Part of a small language model's weights.
Training: a variant of Muon for these matrices, 91M tokens.
Each number is 50 + 15 x the weight over its row's rms, rounded and kept within 0 to 99. Layers, rows and columns count from 0. The size before them is the row's rms in percent of the matrix's.

# q: layer 6 attention query, 128x64, rms 0.149, rows 118-127, columns 0-63
# k: layer 6 attention key, 128x64, rms 0.145, rows 118-127, columns 0-63
# v: layer 6 attention value, 128x64, rms 0.147, rows 96, columns 0-63
q118 089:65 58 40 72 42 50 63 19 53 75 46 44 55 59 39 33 46 66 80 49 25 65 58 70 50 47 61 48 42 40 51 54 14 65 54 21 50 45 59 65 39 66 28 73 63 64 65 25 63 58 30 49 32 55 42 43 37 81 64 65 44 47 40 65
k118 089:64 61 35 34 45 40 55 34 56 60 57 28 40 48 64 27 55 48 56 37 35 55 63 49 51 42 51 47 28 27 36 42 24 57 62 19 73 92 77 62 69 64 38 70 83 45 71 54 38 34 43 55 46 57 59 29 50 37 62 43 45 54 69 36
q119 101:70 44 40 57 66 35 12 54 31 71 16 59 65 54 50 38 81 54 43 39 69 55 43 38 65 63 70 66 28 49 48 52 77 55 56 30 45 55 28 68 65 43 51 58 35 52 44 31 43 55 65 59 18 45 24 46 36 57 31 61 65 61 51 54
k119 105:53 40 50 54 67 59 36 34 30 80 29 44 69 69 51 43 66 64 34 49 89 56 70 46 53 74 64 59 43 71 45 59 52 39 37 49 54 67 49 21 72 24 66 68 34 48 49 30 50 51 74 38 42 39 16 46 56 70 50 53 45 42 31 56
q120 083:67 41 61 56 45 15 33 41 49 43 52 61 59 25 34 47 62 46 84 68 37 45 26 30 62 58 57 51 38 37 47 55 48 41 66 70 49 10 47 54 45 84 27 52 37 37 62 36 60 61 50 54 43 62 59 68 46 75 51 80 47 58 60 32
k120 084:56 39 52 60 64 31 14 54 57 61 44 38 75 42 60 29 71 60 46 63 41 52 50 41 41 37 48 35 51 69 52 47 27 75 61 36 67 23 58 41 56 69 65 62 64 12 58 61 51 37 52 34 64 52 69 73 45 58 62 51 34 69 18 35
q121 095:33 44 45 53 73 45 50 57 67 32 68 11 76 31 66 69 45 63 36 52 34 52 51 63 55 71 72 51 51 32 44 67 59 74 51 42 61 33 51 54 55 26 20 55 29 49 45 37 35 50 15 54 16 28 47 33 55 55 44 58 52 44 53 49
k121 103:57 49 56 09 52 67 47 66 47 45 61 33 47 25 61 70 63 81 46 52 77 51 49 45 47 60 56 56 66 14 48 60 64 66 61 71 70 34 62 47 66 44 34 50 31 58 45 40 44 48 29 18 23 47 54 32 45 42 56 32 31 54 36 39
q122 090:33 19 45 68 29 68 48 39 73 68 71 65 50 52 59 44 49 80 44 86 55 74 42 36 33 68 53 68 33 64 49 65 57 49 37 46 28 40 46 35 58 40 53 21 45 73 51 41 71 53 34 29 55 38 29 46 48 44 46 49 69 71 45 35
k122 090:58 31 51 74 55 59 62 69 76 75 47 33 08 54 56 59 54 38 44 75 33 47 81 76 65 58 18 74 42 68 40 55 36 41 59 48 45 30 56 50 53 51 59 44 53 57 55 53 43 46 14 56 59 66 36 48 54 37 62 32 52 34 42 54
q123 093:59 52 72 19 41 40 74 42 57 46 37 36 55 39 40 42 37 48 42 35 43 20 67 76 50 47 64 28 63 37 52 61 21 73 50 53 63 68 81 43 71 40 70 43 51 59 26 42 26 42 56 33 72 50 66 25 55 54 53 48 68 60 47 34
k123 090:67 52 49 38 49 41 73 54 32 26 55 76 60 65 56 49 19 51 22 52 57 63 35 49 69 17 45 59 56 37 63 50 34 69 65 33 72 50 55 43 26 26 26 52 49 81 54 33 48 54 35 46 37 62 31 52 78 29 50 66 50 61 53 53
q124 092:51 41 48 36 37 72 23 35 41 63 55 50 55 71 47 33 55 49 52 45 99 37 49 57 73 62 62 79 58 44 61 53 22 38 63 44 49 48 54 46 40 54 56 38 50 46 54 64 47 47 33 27 48 65 32 31 77 64 51 24 65 59 37 32
k124 092:75 44 64 31 59 24 59 48 34 61 31 57 44 74 51 24 44 51 54 39 46 35 50 56 97 63 61 57 55 42 49 37 42 48 43 61 45 56 49 62 70 44 62 64 68 41 15 52 54 48 35 48 05 77 41 56 52 59 50 41 71 43 50 32
q125 112:73 50 55 53 43 65 43 60 25 41 52 40 57 27 36 84 55 37 83 47 68 62 54 34 61 63 32 46 46 43 48 43 63 64 48 74 25 34 61 54 57 75 33 53 57 25 66 60 64 26 14 29 37 41 52 44 31 62 51 40 56 59 65 51
k125 103:45 60 68 66 64 53 27 56 50 67 61 36 38 42 83 75 35 59 22 57 47 62 41 47 57 32 58 48 36 45 63 45 52 47 60 67 36 48 48 40 35 72 46 70 45 13 47 41 63 52 37 25 52 50 68 64 22 85 35 43 66 77 48 59
q126 115:59 57 16 49 43 36 26 58 13 41 32 54 38 60 44 70 68 55 32 71 67 69 51 44 74 75 48 86 45 65 50 48 65 40 30 43 39 45 27 33 48 55 45 45 34 60 69 48 60 32 44 46 21 43 60 58 54 59 66 52 71 71 54 49
k126 118:54 89 46 48 58 41 35 55 56 64 39 53 35 65 60 60 36 49 14 72 57 34 60 48 62 86 60 54 52 58 47 36 72 20 37 46 50 36 23 36 73 58 84 61 47 28 45 23 50 46 65 47 35 39 70 55 51 68 50 43 52 50 48 54
q127 103:35 43 39 44 40 25 60 40 47 41 42 66 41 35 32 38 48 56 47 62 83 40 45 44 56 60 34 85 51 61 99 45 23 42 47 46 52 51 65 42 36 64 46 67 58 30 53 63 49 57 46 31 58 47 38 76 82 31 54 39 36 31 36 52
k127 106:25 64 28 51 55 38 67 43 52 36 15 58 40 39 39 37 62 36 60 61 29 50 45 43 50 75 75 49 76 42 58 53 26 50 25 57 38 41 43 60 57 70 72 69 72 38 37 53 64 58 41 56 45 86 54 70 63 34 52 31 53 38 30 35
v96 096:36 24 32 29 39 45 62 93 46 58 63 72 49 38 71 55 52 36 39 38 44 17 71 40 23 49 54 15 60 41 61 67 47 41 48 41 66 70 58 41 19 63 57 51 53 61 50 64 39 48 35 70 44 51 71 51 46 28 34 45 44 43 47 48